config = dict(
    vocab_size=953,
    norm_place='pre',
    parallel_block=False,
    lr_head=0.00969,
)
Each number is 200 + 20 x the weight over its row's rms, rounded and kept within 0 to 999. Layers, rows and columns count from 0. The size before them is the row's rms in percent of the matrix's.

# layer 6 attention value, 128x128, rms 0.171, rows 124-127, columns 0-31
103,188,233,205,236,237,223,243,196,201,188,194,224,195,190,197,192,238,176,207,197,221,183,230,211,191,186,226,174,247,182,169,242
102,230,191,207,200,206,205,175,212,178,212,197,239,207,172,204,181,192,190,200,206,231,159,234,182,215,212,194,222,170,204,195,202
106,176,204,244,184,224,182,198,223,234,225,184,202,202,217,194,219,215,212,217,177,216,207,190,230,219,162,181,203,204,194,200,225
092,183,217,226,162,206,191,170,187,215,187,192,186,232,198,219,223,214,214,196,196,211,178,218,174,205,174,188,202,213,219,161,200
# layer 6 attention output (transposed), 128x128, rms 0.149, rows 124-127, columns 0-31
107,196,185,175,162,194,195,186,193,191,177,230,185,239,235,191,191,193,222,224,203,207,234,175,203,213,179,208,241,180,218,200,189
110,187,249,170,208,192,179,228,172,186,203,208,186,164,190,192,180,207,230,180,182,142,177,163,194,185,183,207,210,238,186,215,214
098,195,214,189,180,171,207,201,160,197,192,210,227,221,184,192,202,177,202,184,213,191,207,222,195,185,256,238,183,163,208,196,210
103,212,178,188,231,201,242,213,223,205,214,214,221,185,193,192,186,192,216,217,183,178,189,140,223,189,208,209,186,176,184,236,202
# layer 6 MLP up, 512x128, rms 0.176, rows 0-102, columns 0-31
106,214,171,184,214,198,221,182,177,187,193,184,198,209,216,198,212,170,206,169,232,215,169,181,211,206,212,216,221,188,235,190,205
133,181,214,184,204,200,196,178,192,215,183,202,190,222,174,234,216,158,234,202,218,186,181,199,223,179,212,208,221,193,145,193,230
116,156,198,214,205,188,212,215,187,190,176,230,186,180,194,186,255,182,225,182,210,219,264,207,231,218,187,206,213,205,217,199,217
093,227,193,187,207,213,207,209,194,193,208,224,222,191,198,190,192,194,169,201,177,225,185,209,199,225,155,232,226,179,191,162,209
088,229,180,224,164,188,191,197,169,216,209,202,204,213,211,178,192,180,169,237,199,184,179,187,199,200,214,192,178,185,206,213,171
108,157,219,209,211,196,202,226,163,220,200,185,191,157,192,198,208,212,193,165,211,217,187,186,186,240,209,207,169,236,184,178,212
082,202,232,210,152,199,200,224,216,210,158,200,170,220,187,212,153,197,151,215,191,185,197,187,222,202,175,192,212,224,191,229,182
102,202,198,214,181,232,201,237,201,218,205,210,193,216,192,185,190,166,199,209,195,210,196,210,202,223,210,203,234,229,219,191,186
118,233,170,172,189,194,205,205,182,168,201,229,193,205,199,162,186,214,163,225,211,236,194,183,215,218,209,179,201,228,199,212,200
105,179,202,190,197,226,219,203,206,178,189,181,210,218,211,187,197,189,182,218,186,214,173,168,211,193,161,172,188,172,202,225,169
096,182,190,204,232,194,219,219,203,209,209,183,253,222,164,219,173,232,203,209,221,202,162,211,179,203,211,209,195,218,166,235,179
116,204,214,160,189,157,196,226,211,208,225,206,215,200,202,180,206,172,178,173,212,223,215,212,195,212,209,189,221,209,110,221,225
087,198,230,185,179,169,185,193,200,236,186,192,215,192,183,216,168,189,161,164,210,226,200,158,220,189,198,211,196,178,170,201,183
100,216,223,188,188,204,191,200,211,200,205,224,201,166,164,172,174,233,188,186,200,201,176,199,209,204,196,239,191,193,178,204,201
112,211,177,198,208,188,209,199,158,182,233,195,190,214,203,227,187,181,182,169,203,190,215,201,197,194,226,183,199,206,233,182,207
111,201,227,153,191,196,191,183,210,193,198,207,187,168,214,196,160,170,226,211,218,210,194,217,213,190,181,235,221,194,206,161,204
112,202,186,169,221,183,186,193,192,194,213,248,198,218,162,233,200,186,207,172,172,220,212,221,205,238,152,188,153,214,206,175,223
113,197,223,189,210,226,160,160,172,203,189,205,204,239,220,182,232,165,231,165,148,197,225,171,191,208,178,204,179,170,161,179,222
084,213,179,212,202,187,190,196,201,198,165,219,222,231,233,220,185,188,243,268,166,187,198,198,185,217,181,171,238,226,188,202,202
101,212,230,210,208,221,188,182,210,220,159,236,180,190,186,194,157,193,213,190,196,210,208,194,199,219,179,223,173,197,185,206,190
112,191,227,163,207,216,187,194,180,206,206,184,202,203,197,212,177,191,201,214,181,211,222,178,203,185,180,205,207,194,238,221,178
098,216,190,213,189,175,233,182,190,191,201,197,224,205,189,181,205,190,216,229,198,174,217,186,194,203,188,197,164,198,176,194,238
106,193,210,210,209,217,204,228,205,156,209,210,221,197,215,197,172,179,207,206,191,201,219,169,181,227,211,209,203,226,180,199,178
085,201,168,196,172,186,198,162,178,169,179,224,199,206,191,173,197,227,212,217,219,210,210,186,211,205,201,178,204,192,223,234,193
098,226,212,176,209,171,201,188,191,227,191,197,210,246,249,225,239,217,198,173,173,208,198,175,219,208,196,182,209,191,209,226,193
083,206,201,187,192,201,191,197,218,198,145,233,197,184,179,228,190,199,170,180,188,152,170,209,224,222,162,189,204,208,215,199,178
112,238,203,171,204,185,185,188,183,186,214,217,200,176,194,174,195,187,227,219,198,169,197,176,216,166,171,198,156,194,198,197,235
104,195,207,221,211,212,192,207,179,196,169,228,201,204,221,202,188,237,207,207,184,221,213,202,178,168,184,250,180,203,155,154,194
116,200,212,224,204,199,196,184,219,204,205,201,194,204,167,212,184,179,199,205,212,214,235,148,210,208,161,224,185,246,191,184,242
105,173,217,234,159,203,218,175,197,218,208,173,194,214,174,191,179,218,216,197,238,201,191,207,195,194,194,221,169,220,194,197,205
063,191,234,211,179,192,207,201,214,185,174,207,198,171,188,198,148,228,208,231,224,209,230,169,199,201,178,190,206,222,204,189,221
104,206,210,209,204,194,218,210,170,215,206,220,190,164,165,227,198,208,205,180,170,167,205,205,210,208,220,222,207,228,180,161,203
085,179,206,204,199,178,196,225,223,196,161,218,190,201,198,206,215,209,161,177,193,176,196,185,214,204,227,207,206,204,191,181,199
096,180,210,202,200,166,207,226,187,202,176,215,225,194,215,221,208,155,198,222,178,214,170,191,195,170,221,204,196,225,185,211,236
129,194,202,176,204,175,210,187,212,209,181,233,220,199,191,199,214,217,195,234,148,258,198,219,198,239,196,225,225,189,194,181,187
107,236,236,174,188,160,209,210,172,182,209,214,205,210,156,203,157,208,187,193,157,209,218,187,208,224,192,223,242,174,221,218,220
083,211,222,191,199,174,189,185,216,171,213,206,248,211,204,192,202,185,196,199,184,226,216,235,196,186,209,200,210,213,184,175,196
083,207,188,192,219,207,198,197,206,193,195,221,211,201,176,218,185,192,202,168,191,178,156,167,213,222,191,234,155,194,158,181,209
113,184,193,196,209,228,194,201,206,173,200,224,203,214,193,220,218,180,200,207,173,219,214,250,210,220,224,228,223,203,235,199,194
094,188,184,183,193,210,192,170,211,172,180,181,207,193,180,215,158,227,143,172,189,222,199,202,211,207,198,193,206,237,194,165,218
075,222,196,195,162,188,214,209,161,173,214,199,205,191,198,195,212,232,237,219,206,221,202,204,206,226,193,188,174,226,172,179,221
105,212,181,178,212,170,219,241,242,201,252,197,221,220,201,229,195,203,180,187,172,191,194,234,194,195,159,224,180,184,191,186,209
101,236,180,200,181,234,218,153,155,179,178,185,203,182,222,204,209,197,203,219,187,166,227,200,186,215,168,169,210,201,196,213,166
097,234,238,228,185,192,196,214,192,202,190,203,203,193,211,222,206,204,180,195,182,198,213,169,200,210,171,197,236,237,170,166,194
117,191,152,205,202,188,209,203,170,237,140,223,208,190,192,188,184,217,225,194,227,201,191,206,187,217,187,196,237,200,205,200,212
096,241,194,191,173,210,237,205,189,227,192,212,187,181,217,208,170,189,215,179,253,210,193,179,166,230,216,207,162,181,234,200,140
104,192,188,192,209,124,219,216,182,178,208,231,178,176,230,185,183,176,193,205,212,221,221,176,212,189,224,190,226,220,214,217,171
097,161,176,195,229,212,203,180,170,178,185,235,200,228,199,194,166,193,219,210,187,238,186,215,212,184,191,237,225,183,207,214,229
102,207,190,198,210,206,220,182,204,224,223,193,201,192,192,188,166,213,211,270,222,202,229,221,206,187,183,184,185,225,157,198,210
104,206,213,198,182,158,196,196,179,186,191,214,208,169,190,173,212,231,212,200,170,220,227,192,203,184,201,226,214,176,178,188,182
088,202,171,202,190,194,178,183,187,214,187,185,175,191,223,190,189,212,163,205,206,204,208,206,223,193,191,191,187,158,204,173,217
092,204,226,201,241,210,197,173,184,182,236,168,217,196,210,189,203,199,201,233,209,214,191,159,213,150,203,223,199,204,206,220,196
101,204,171,184,217,175,222,204,198,169,176,231,176,219,170,223,196,189,171,189,222,173,184,195,203,218,206,203,214,211,151,201,215
097,188,200,169,195,200,222,176,156,220,208,218,220,191,180,213,195,165,241,203,208,220,223,226,217,222,154,207,194,224,188,199,217
105,216,202,239,189,206,187,177,240,196,215,203,206,170,224,173,185,175,184,212,209,219,177,174,215,181,208,217,188,173,212,178,196
094,172,234,185,204,208,188,186,179,210,194,229,172,159,180,184,201,184,189,169,237,230,213,192,182,189,205,222,208,220,174,220,193
095,192,214,207,196,199,172,185,220,188,187,191,203,187,200,173,157,167,188,220,225,202,210,179,191,197,268,188,182,191,213,215,196
112,226,152,183,150,180,197,190,187,232,177,223,244,206,215,192,233,188,224,212,184,176,183,189,220,207,182,205,210,189,194,168,214
090,199,173,171,224,229,178,196,160,199,169,215,238,196,174,191,211,201,218,162,158,187,184,221,208,233,217,175,212,190,196,192,175
104,166,206,186,211,241,187,183,207,191,186,212,188,183,185,213,210,162,214,222,220,204,207,197,213,205,225,203,175,180,171,196,216
101,175,179,202,174,236,174,205,194,231,216,187,248,190,181,173,188,212,187,228,200,205,181,197,183,212,218,191,165,213,189,233,204
091,149,224,199,190,178,196,233,195,175,221,173,218,196,209,221,231,184,182,217,218,164,214,200,205,215,194,233,206,202,216,197,187
102,181,140,211,232,204,222,222,154,219,192,190,220,219,184,198,215,209,195,189,189,241,201,187,197,229,181,194,195,189,210,192,183
093,183,224,186,187,196,224,196,202,211,190,212,196,230,213,203,189,222,171,204,184,175,237,213,204,214,209,186,188,198,195,180,176
101,215,191,217,191,196,185,222,188,208,218,174,220,233,176,184,188,197,203,182,243,197,225,190,201,217,163,236,202,207,216,209,191
087,220,204,196,237,204,222,216,183,215,173,160,221,212,190,193,183,213,181,182,179,231,170,241,207,195,204,234,203,239,158,187,200
092,213,155,204,154,203,202,171,234,193,214,168,215,206,207,178,183,230,211,217,189,195,223,166,202,228,195,191,232,212,201,194,182
103,171,190,178,222,195,209,195,218,224,205,213,185,198,210,213,206,149,212,182,214,184,187,189,163,178,160,226,195,192,185,217,213
109,228,220,186,183,196,181,188,195,195,207,189,220,176,222,217,184,213,204,185,189,156,182,210,199,224,186,176,175,214,193,226,203
096,178,211,174,210,220,192,186,209,189,219,149,231,181,193,216,194,220,211,192,204,210,207,189,246,219,168,177,190,188,210,239,166
101,183,202,196,188,219,188,235,207,165,201,238,178,201,225,210,166,218,194,178,186,227,167,187,209,213,177,226,206,211,240,192,190
105,166,180,223,199,222,205,188,208,203,195,219,198,223,242,221,168,187,203,199,185,217,170,212,208,229,223,198,194,220,181,184,209
102,170,172,246,174,175,168,196,210,195,210,199,185,252,237,220,199,179,238,171,197,185,185,207,208,211,207,210,206,226,171,191,245
109,209,218,182,214,205,202,211,212,188,191,171,195,218,194,219,223,209,202,195,206,201,186,166,184,225,188,155,180,211,196,204,218
100,203,184,244,199,194,225,206,206,179,196,192,201,183,220,194,202,208,184,183,206,177,203,150,212,215,188,218,219,210,215,217,185
095,186,187,198,171,186,208,220,246,240,179,195,174,209,206,193,156,210,202,215,198,214,187,175,150,210,198,216,180,215,147,235,183
109,205,202,211,210,157,199,211,221,187,227,205,202,247,183,189,163,183,152,191,174,219,214,219,189,190,213,189,215,240,195,193,207
107,191,175,224,214,203,220,223,206,190,232,222,218,191,199,191,198,153,193,239,172,171,226,214,180,225,183,186,187,197,213,188,212
094,202,184,175,230,214,207,199,185,209,238,202,205,251,210,213,217,242,198,177,199,187,210,190,229,210,207,184,206,189,206,201,181
108,130,192,180,207,195,200,204,171,175,178,166,208,196,206,226,212,188,236,214,205,242,203,224,235,197,209,197,185,198,214,134,198
105,196,219,174,183,195,167,217,173,236,203,203,206,192,203,194,189,219,226,190,218,185,213,179,209,204,202,198,155,166,191,184,201
086,154,214,221,220,214,184,179,223,197,190,232,237,181,222,197,208,173,199,191,214,216,237,190,219,211,215,197,209,230,186,202,186
109,207,181,184,221,161,198,209,186,200,219,186,197,188,215,210,217,200,200,227,219,183,185,188,200,201,178,227,185,204,216,189,210
096,196,220,234,210,213,214,193,212,173,194,172,216,191,204,224,187,190,243,218,236,181,228,181,193,226,179,156,176,178,208,179,216
086,146,216,169,220,171,188,188,203,195,195,173,189,227,227,214,197,195,182,195,191,141,213,206,186,226,195,220,213,200,179,183,163
094,184,246,225,181,182,182,159,200,206,197,183,191,200,190,176,160,191,215,212,200,217,168,199,210,197,240,223,170,163,208,211,195
100,186,212,195,167,162,209,208,216,193,195,188,216,198,208,198,167,184,211,207,187,222,194,203,236,223,192,162,195,187,225,189,200
093,225,193,210,181,253,160,236,213,191,210,181,219,192,207,198,171,239,186,203,233,190,198,199,189,181,217,204,207,184,192,209,223
103,196,220,205,150,190,159,214,186,158,149,160,203,177,229,189,152,207,194,182,206,224,234,180,207,193,177,190,183,200,241,193,186
098,201,196,215,161,208,189,220,202,190,233,210,170,210,246,222,183,225,187,190,186,214,218,213,202,192,168,214,217,202,171,188,198
107,195,206,213,198,193,161,201,161,232,215,230,211,205,185,196,214,204,194,219,211,197,169,224,206,198,220,194,161,210,199,195,196
102,173,160,170,181,196,226,223,199,194,217,207,208,185,216,194,184,227,177,201,201,204,208,209,211,213,168,195,219,185,179,181,216
090,216,196,235,193,197,218,220,215,217,203,215,233,206,207,204,182,211,199,238,190,188,220,194,190,185,200,205,199,176,168,201,207
101,191,201,169,204,176,230,211,189,183,192,227,241,181,174,176,205,217,208,217,219,218,231,170,185,229,169,170,201,207,195,215,171
101,254,234,177,227,207,219,231,178,216,195,236,184,197,182,215,179,172,191,223,211,218,175,203,240,199,191,205,202,209,179,164,176
102,194,166,165,214,196,192,226,162,203,209,193,201,196,194,211,178,191,221,242,215,211,198,166,229,202,200,188,212,200,202,224,176
094,195,221,162,187,228,216,227,200,213,202,200,224,220,224,181,217,205,226,214,157,183,195,203,169,202,208,157,188,218,212,205,182
111,182,195,205,203,180,197,196,209,175,174,245,173,224,199,237,227,176,191,202,149,212,226,168,162,196,142,214,206,181,167,202,183
089,212,220,189,217,149,227,225,186,176,239,160,227,180,202,207,196,175,179,197,212,210,185,200,206,218,218,183,177,191,170,246,223
102,184,221,227,190,184,205,195,221,219,177,227,224,236,207,176,175,200,170,207,183,211,209,199,189,215,185,214,180,214,195,203,232
112,219,203,186,181,197,183,185,186,223,145,228,213,177,200,168,200,171,192,189,188,195,180,220,247,221,251,179,213,226,191,167,199
120,198,219,197,223,192,209,194,199,193,213,207,231,221,180,220,183,207,221,200,186,207,224,205,171,175,179,229,241,145,223,220,213
097,228,185,205,224,243,212,204,183,184,201,152,234,198,234,207,168,203,193,222,200,231,210,179,214,202,199,167,175,193,191,194,222
# layer 6 MLP down (transposed), 512x128, rms 0.155, rows 0-102, columns 0-31
105,216,190,211,202,218,210,177,210,174,201,196,197,198,206,229,233,216,180,180,217,192,196,163,184,213,174,160,225,193,249,186,200
139,229,202,200,187,194,191,178,204,177,214,223,192,196,166,189,249,171,179,207,197,231,214,237,189,212,240,188,177,203,167,214,225
118,157,250,197,186,190,194,210,233,180,166,192,218,224,179,201,204,182,206,199,207,182,206,156,216,206,203,214,205,182,214,199,203
095,216,184,183,218,199,217,199,227,221,229,189,166,203,176,197,180,185,233,215,209,189,195,176,192,206,223,195,179,173,177,209,210
088,200,206,198,247,216,215,189,218,206,220,186,201,194,219,193,215,228,209,157,219,221,225,222,156,197,182,175,198,245,207,202,188
098,216,162,190,208,184,177,197,224,219,200,228,171,170,201,179,203,182,191,222,191,184,199,217,188,248,191,219,203,180,175,201,189
110,182,205,190,213,175,201,191,199,188,210,198,212,197,193,191,217,245,246,213,191,231,201,213,195,199,218,217,221,200,209,192,225
106,195,183,210,138,223,195,211,196,191,180,196,185,185,188,159,199,190,186,202,208,205,179,197,202,208,229,217,205,158,184,202,186
121,174,189,200,194,191,193,200,192,196,185,194,190,212,208,183,182,162,210,198,189,162,193,187,212,199,217,197,222,168,189,205,213
092,235,201,219,205,219,196,210,249,195,195,186,177,209,210,167,244,219,176,178,210,199,197,209,198,190,216,195,212,189,219,204,198
095,201,170,195,212,218,181,207,190,187,189,178,187,205,216,205,180,230,211,231,209,193,200,181,215,234,194,204,184,195,234,156,188
093,234,214,199,188,219,203,198,228,206,227,186,225,183,186,183,207,211,162,208,228,221,230,203,184,185,183,193,198,220,211,220,162
094,189,208,172,195,205,240,225,143,230,214,185,213,213,185,214,198,253,230,233,233,201,217,227,173,204,187,176,206,163,205,218,188
109,184,222,184,190,166,181,208,196,229,205,202,190,178,152,170,165,188,189,207,229,222,184,203,201,223,208,221,206,193,244,210,207
111,190,200,233,192,226,187,207,203,198,185,199,212,222,256,158,168,177,168,210,185,214,179,198,207,198,217,179,200,176,204,205,202
114,203,209,153,212,207,226,169,208,192,203,181,174,194,226,181,202,203,183,186,201,208,197,184,173,210,225,191,198,188,197,195,208
110,192,206,225,203,184,205,164,172,174,195,211,218,224,194,213,198,211,179,210,172,228,217,200,220,208,218,204,204,188,227,205,179
108,210,173,227,206,179,199,210,219,172,190,211,184,185,181,195,195,212,179,199,205,196,262,185,211,182,197,265,210,179,216,228,206
093,157,209,227,210,208,195,176,218,220,203,194,214,193,187,199,156,188,199,182,193,220,192,216,202,177,197,163,211,166,185,192,201
103,194,194,201,195,188,231,191,191,179,231,179,226,191,213,193,231,223,205,221,199,181,236,217,195,207,186,185,193,196,197,185,162
107,201,155,181,182,225,207,208,176,231,200,190,215,209,204,170,214,152,209,193,191,216,220,185,166,207,245,218,222,187,222,185,187
107,170,191,180,206,179,208,195,203,210,198,197,206,177,207,167,214,223,206,175,240,208,193,226,211,197,209,217,216,157,202,198,187
100,222,193,195,203,199,210,213,240,206,204,223,216,155,198,222,184,185,171,201,190,206,227,207,197,186,221,194,176,216,178,231,204
091,196,214,161,205,229,194,195,188,202,214,195,193,256,203,183,188,175,191,146,215,199,189,195,201,212,211,183,171,199,193,219,187
104,184,188,198,159,206,210,173,212,184,242,181,239,183,216,194,154,205,225,206,209,216,187,218,207,171,174,227,195,216,167,188,222
093,215,202,191,219,195,214,157,226,213,189,191,209,207,241,214,230,229,190,220,158,197,220,201,160,190,182,200,212,214,215,228,208
109,218,208,194,201,178,204,213,203,206,208,176,206,178,196,210,223,200,192,195,226,204,199,226,230,191,197,231,205,176,166,230,181
104,203,189,228,191,166,231,163,217,224,214,191,230,229,221,241,182,205,197,206,178,185,190,192,194,164,208,190,213,183,213,202,246
128,159,213,185,180,184,210,201,222,183,192,214,168,180,209,200,188,192,222,168,186,205,225,175,200,220,187,200,228,153,196,188,228
114,176,195,162,228,227,197,213,191,196,189,239,163,231,206,222,217,204,185,202,212,210,180,209,172,194,207,167,180,177,176,185,226
076,210,234,202,212,163,199,226,203,210,205,223,179,212,201,202,145,181,171,191,167,217,195,203,238,201,188,178,182,219,189,185,193
097,195,213,182,204,191,195,217,191,199,205,203,208,177,212,217,245,173,202,167,207,190,171,209,207,195,204,210,178,165,205,206,199
086,201,183,203,176,215,184,226,191,208,165,166,211,188,201,175,228,170,203,208,190,184,192,233,172,177,184,199,191,162,212,202,203
102,186,228,185,234,203,194,223,190,201,251,202,220,187,201,212,185,195,206,185,179,220,220,192,189,180,211,227,218,189,216,212,174
116,198,215,218,221,207,273,193,232,184,220,199,182,182,219,199,205,204,216,181,229,161,236,234,188,184,194,186,159,213,191,179,192
106,222,208,193,215,217,179,182,245,193,184,172,216,223,227,197,221,225,174,194,210,172,205,213,201,223,164,173,201,204,228,220,206
091,218,172,177,223,178,202,212,190,237,201,182,192,230,207,227,207,155,174,178,198,215,164,216,212,211,225,222,174,206,201,165,157
089,189,221,207,210,167,232,183,187,198,160,183,227,186,186,173,199,211,189,166,182,180,169,173,161,165,183,193,180,180,195,205,174
116,179,186,192,215,215,216,203,217,186,197,206,206,183,219,187,187,204,224,214,196,201,172,204,193,195,209,163,217,183,237,227,200
089,207,194,168,195,209,203,196,214,234,197,185,200,187,186,191,222,207,174,189,176,219,187,250,165,129,168,189,213,203,196,206,188
086,242,215,204,204,198,236,178,196,244,163,187,180,220,220,208,188,171,191,203,179,182,188,199,195,222,195,199,228,168,232,193,200
101,218,227,182,210,187,171,228,206,180,238,201,198,204,221,192,205,205,208,188,214,189,194,203,233,215,184,211,210,219,196,212,198
100,232,207,160,239,187,201,235,202,202,181,223,205,183,195,224,210,178,158,207,180,207,188,199,190,198,196,205,205,195,213,191,216
092,227,203,181,200,233,239,226,225,236,195,219,196,194,206,235,214,186,210,213,226,227,212,233,187,205,210,171,203,204,172,180,204
109,187,192,210,215,230,233,223,223,250,222,192,190,206,196,170,236,173,197,196,195,200,160,226,221,170,197,188,215,209,177,227,226
095,219,223,198,240,178,220,242,231,218,210,194,203,249,180,207,201,188,172,200,195,218,208,217,235,214,220,214,197,178,198,221,218
097,231,217,216,210,183,182,215,198,223,230,183,162,207,229,207,180,209,174,184,193,160,199,216,264,205,229,190,208,146,211,189,225
100,206,197,209,186,192,175,181,211,191,189,188,181,187,191,219,205,197,195,208,197,211,201,237,203,177,250,196,208,179,216,217,168
093,186,195,215,200,205,201,197,192,182,196,179,194,200,203,213,201,192,182,164,198,223,177,195,215,218,199,213,223,147,221,200,187
101,223,187,223,193,197,223,196,211,191,193,207,175,201,236,193,209,243,213,177,163,211,206,204,164,207,221,189,182,196,201,163,204
084,179,185,191,213,218,188,197,209,206,231,158,198,167,205,195,184,200,244,200,199,201,206,228,186,152,190,166,227,244,187,185,164
099,222,182,193,215,211,202,247,191,211,227,204,177,165,219,190,180,229,177,173,193,221,219,255,229,215,172,195,177,177,189,180,183
094,193,238,187,184,219,196,200,210,232,200,207,179,222,174,193,222,226,229,191,181,187,173,212,208,205,190,192,171,221,236,193,186
112,181,196,207,194,184,165,194,187,211,172,179,238,214,252,198,186,179,172,194,200,197,200,188,209,227,176,185,167,207,171,169,196
108,188,210,189,158,185,202,163,160,204,195,188,215,206,178,167,220,194,171,190,186,227,183,177,186,218,214,191,204,217,218,241,191
093,219,180,196,156,197,161,175,219,203,240,209,177,209,187,226,187,230,250,223,233,179,220,208,178,212,226,235,220,212,203,234,179
100,233,194,185,177,211,173,210,221,204,213,175,199,224,192,212,209,204,198,216,188,201,177,201,226,193,186,166,184,192,207,206,186
104,184,192,197,184,177,182,200,194,196,214,197,187,211,208,230,185,170,205,232,207,219,218,195,209,219,197,215,194,214,219,191,213
101,184,216,202,201,218,172,214,227,205,189,186,225,194,212,211,204,169,165,213,184,212,202,208,202,188,190,206,215,200,192,193,212
101,181,227,203,217,232,196,215,194,178,218,202,194,212,215,209,163,219,165,221,224,237,172,199,214,169,127,203,182,231,189,146,208
107,183,187,210,214,225,195,202,179,188,223,189,181,156,181,192,208,204,168,209,177,216,232,206,211,198,196,201,191,206,230,176,198
092,235,188,211,188,182,192,192,226,232,190,191,181,210,241,204,187,218,203,209,161,174,195,230,187,205,215,183,235,195,215,201,213
113,205,186,203,186,174,215,198,251,200,187,197,220,224,201,206,210,190,187,235,192,202,215,209,247,216,199,189,215,220,209,180,192
111,243,201,187,192,178,183,194,176,207,227,204,207,178,234,211,166,199,221,217,202,199,184,188,186,186,162,199,186,184,187,209,210
098,162,194,193,193,197,197,202,190,183,192,199,191,221,197,197,227,190,183,171,184,201,212,197,228,169,214,212,181,193,206,160,200
091,213,199,251,212,174,244,209,222,192,190,175,199,210,221,213,212,193,200,203,206,212,214,207,193,207,202,200,203,196,206,189,219
097,172,223,163,203,218,202,203,198,204,169,202,210,185,173,230,205,192,218,178,232,235,225,189,218,199,205,243,174,215,217,220,215
100,200,193,191,187,194,184,196,168,193,181,184,188,166,217,205,204,217,203,196,210,190,177,207,203,188,215,188,194,187,202,205,148
104,240,197,207,206,228,203,187,208,201,214,212,197,199,208,223,207,215,217,181,195,166,218,236,176,155,237,193,215,215,225,198,220
091,192,200,239,187,168,192,217,188,214,187,190,217,218,252,190,185,204,185,196,198,191,214,219,159,172,223,193,233,204,235,208,207
103,207,213,221,190,158,201,226,208,195,202,234,165,201,221,206,200,192,180,199,180,213,186,199,166,243,231,211,185,192,178,200,242
102,215,156,167,253,224,209,176,194,187,217,236,187,188,226,187,201,186,188,198,229,170,207,205,201,170,222,174,219,199,188,222,195
114,233,255,230,184,184,196,161,197,185,204,201,202,190,254,170,197,226,174,201,195,212,223,192,190,244,212,189,202,183,244,212,175
104,202,157,216,207,207,209,196,200,197,206,201,206,173,208,175,179,189,201,222,172,176,195,204,217,157,230,216,196,196,213,183,220
099,177,249,160,217,186,199,213,179,196,216,188,187,221,197,220,212,204,191,203,260,211,206,209,205,162,173,204,189,250,203,202,198
093,224,203,199,214,177,232,206,174,209,206,211,211,210,162,227,202,193,201,193,187,202,175,201,186,203,207,214,168,162,176,190,177
101,190,214,210,214,198,194,218,188,260,187,185,201,230,177,218,235,194,235,203,193,183,174,164,205,179,204,167,219,191,191,240,202
100,223,221,192,232,188,188,210,196,227,182,194,174,218,213,193,235,186,192,187,201,182,211,164,200,225,196,184,193,167,163,225,200
086,191,183,264,170,204,181,218,211,201,200,208,204,160,180,188,192,183,222,216,221,187,204,201,186,204,209,179,217,161,221,194,176
098,202,192,205,211,180,181,226,239,235,212,187,177,216,191,194,204,190,203,192,201,165,192,208,172,188,203,187,193,189,192,228,188
110,216,249,191,184,182,223,205,187,221,187,214,182,238,161,199,190,172,238,164,230,188,199,214,202,201,195,191,172,208,184,219,186
091,188,222,191,185,206,191,231,211,203,197,173,181,188,196,215,228,210,167,175,190,183,186,203,183,193,215,208,215,134,213,178,203
096,188,194,249,161,197,188,181,213,183,204,183,215,193,158,202,222,253,193,212,185,201,215,207,199,225,170,204,196,234,220,237,209
104,176,199,188,166,200,194,224,225,200,209,223,196,203,176,203,227,174,233,189,181,192,198,198,231,182,217,203,217,163,190,183,188
093,202,167,200,194,209,178,173,191,202,163,240,210,166,212,215,197,186,194,198,194,205,218,192,215,168,209,189,215,160,202,235,206
100,182,198,217,195,181,174,238,159,201,164,219,215,194,255,211,178,207,166,194,206,213,191,183,186,200,227,153,192,197,196,212,203
106,213,197,153,193,175,195,207,184,191,202,192,198,181,250,195,211,189,181,215,187,162,219,181,202,174,219,200,187,224,214,197,178
084,202,226,207,190,186,191,186,224,214,196,195,190,209,205,187,201,220,179,180,201,195,193,199,212,207,218,166,213,234,218,242,196
092,190,175,209,222,232,207,196,231,192,214,185,224,216,174,182,220,204,188,187,204,236,204,214,199,176,159,212,164,182,249,193,171
106,206,221,219,214,179,244,196,190,228,220,208,205,199,208,227,215,242,206,177,157,245,224,204,155,200,197,193,223,218,193,227,205
097,234,192,221,215,216,193,196,223,192,206,224,188,179,229,204,189,192,227,169,197,220,199,195,163,243,173,205,167,205,210,222,196
100,164,190,224,203,209,170,188,185,166,200,235,205,178,178,173,232,150,235,203,191,205,208,232,196,131,198,187,206,225,190,204,182
093,190,209,194,208,207,199,219,186,154,195,194,209,199,202,186,204,165,211,215,210,207,190,203,182,204,183,189,137,203,199,202,198
099,209,192,208,199,187,221,201,208,201,191,191,208,181,178,213,219,215,198,185,176,183,231,186,228,187,191,209,228,158,231,227,211
105,199,187,187,220,184,208,212,229,188,202,163,202,192,160,213,144,193,178,196,220,200,212,172,194,206,222,223,206,187,161,190,204
103,179,177,196,203,227,166,193,213,208,193,214,202,186,204,245,189,185,215,227,203,217,173,197,200,193,189,203,205,205,197,164,218
090,218,206,215,203,200,195,169,201,185,196,166,218,182,161,189,190,218,166,197,197,190,203,199,223,212,220,205,176,218,216,211,199
103,216,196,207,207,213,200,198,197,211,172,165,218,230,201,156,215,222,227,205,212,196,216,210,233,176,175,188,199,200,211,219,217
097,194,187,192,186,234,212,198,210,192,162,222,195,189,182,219,185,218,206,183,196,184,178,205,156,176,205,209,227,197,187,161,168
099,178,194,199,198,164,163,224,185,194,215,228,183,229,204,213,204,193,199,206,190,217,194,195,208,201,185,165,218,166,223,217,228
111,219,217,178,204,195,177,222,195,234,185,167,156,187,213,202,217,171,216,159,203,232,202,199,172,183,235,198,207,192,166,199,205
108,214,204,210,213,215,219,215,211,208,200,204,178,184,196,183,186,196,197,206,187,203,192,217,207,163,221,202,213,196,156,216,238
100,197,182,193,201,187,202,222,228,193,219,189,186,202,206,195,225,174,234,221,214,208,222,181,214,193,214,169,231,190,195,193,207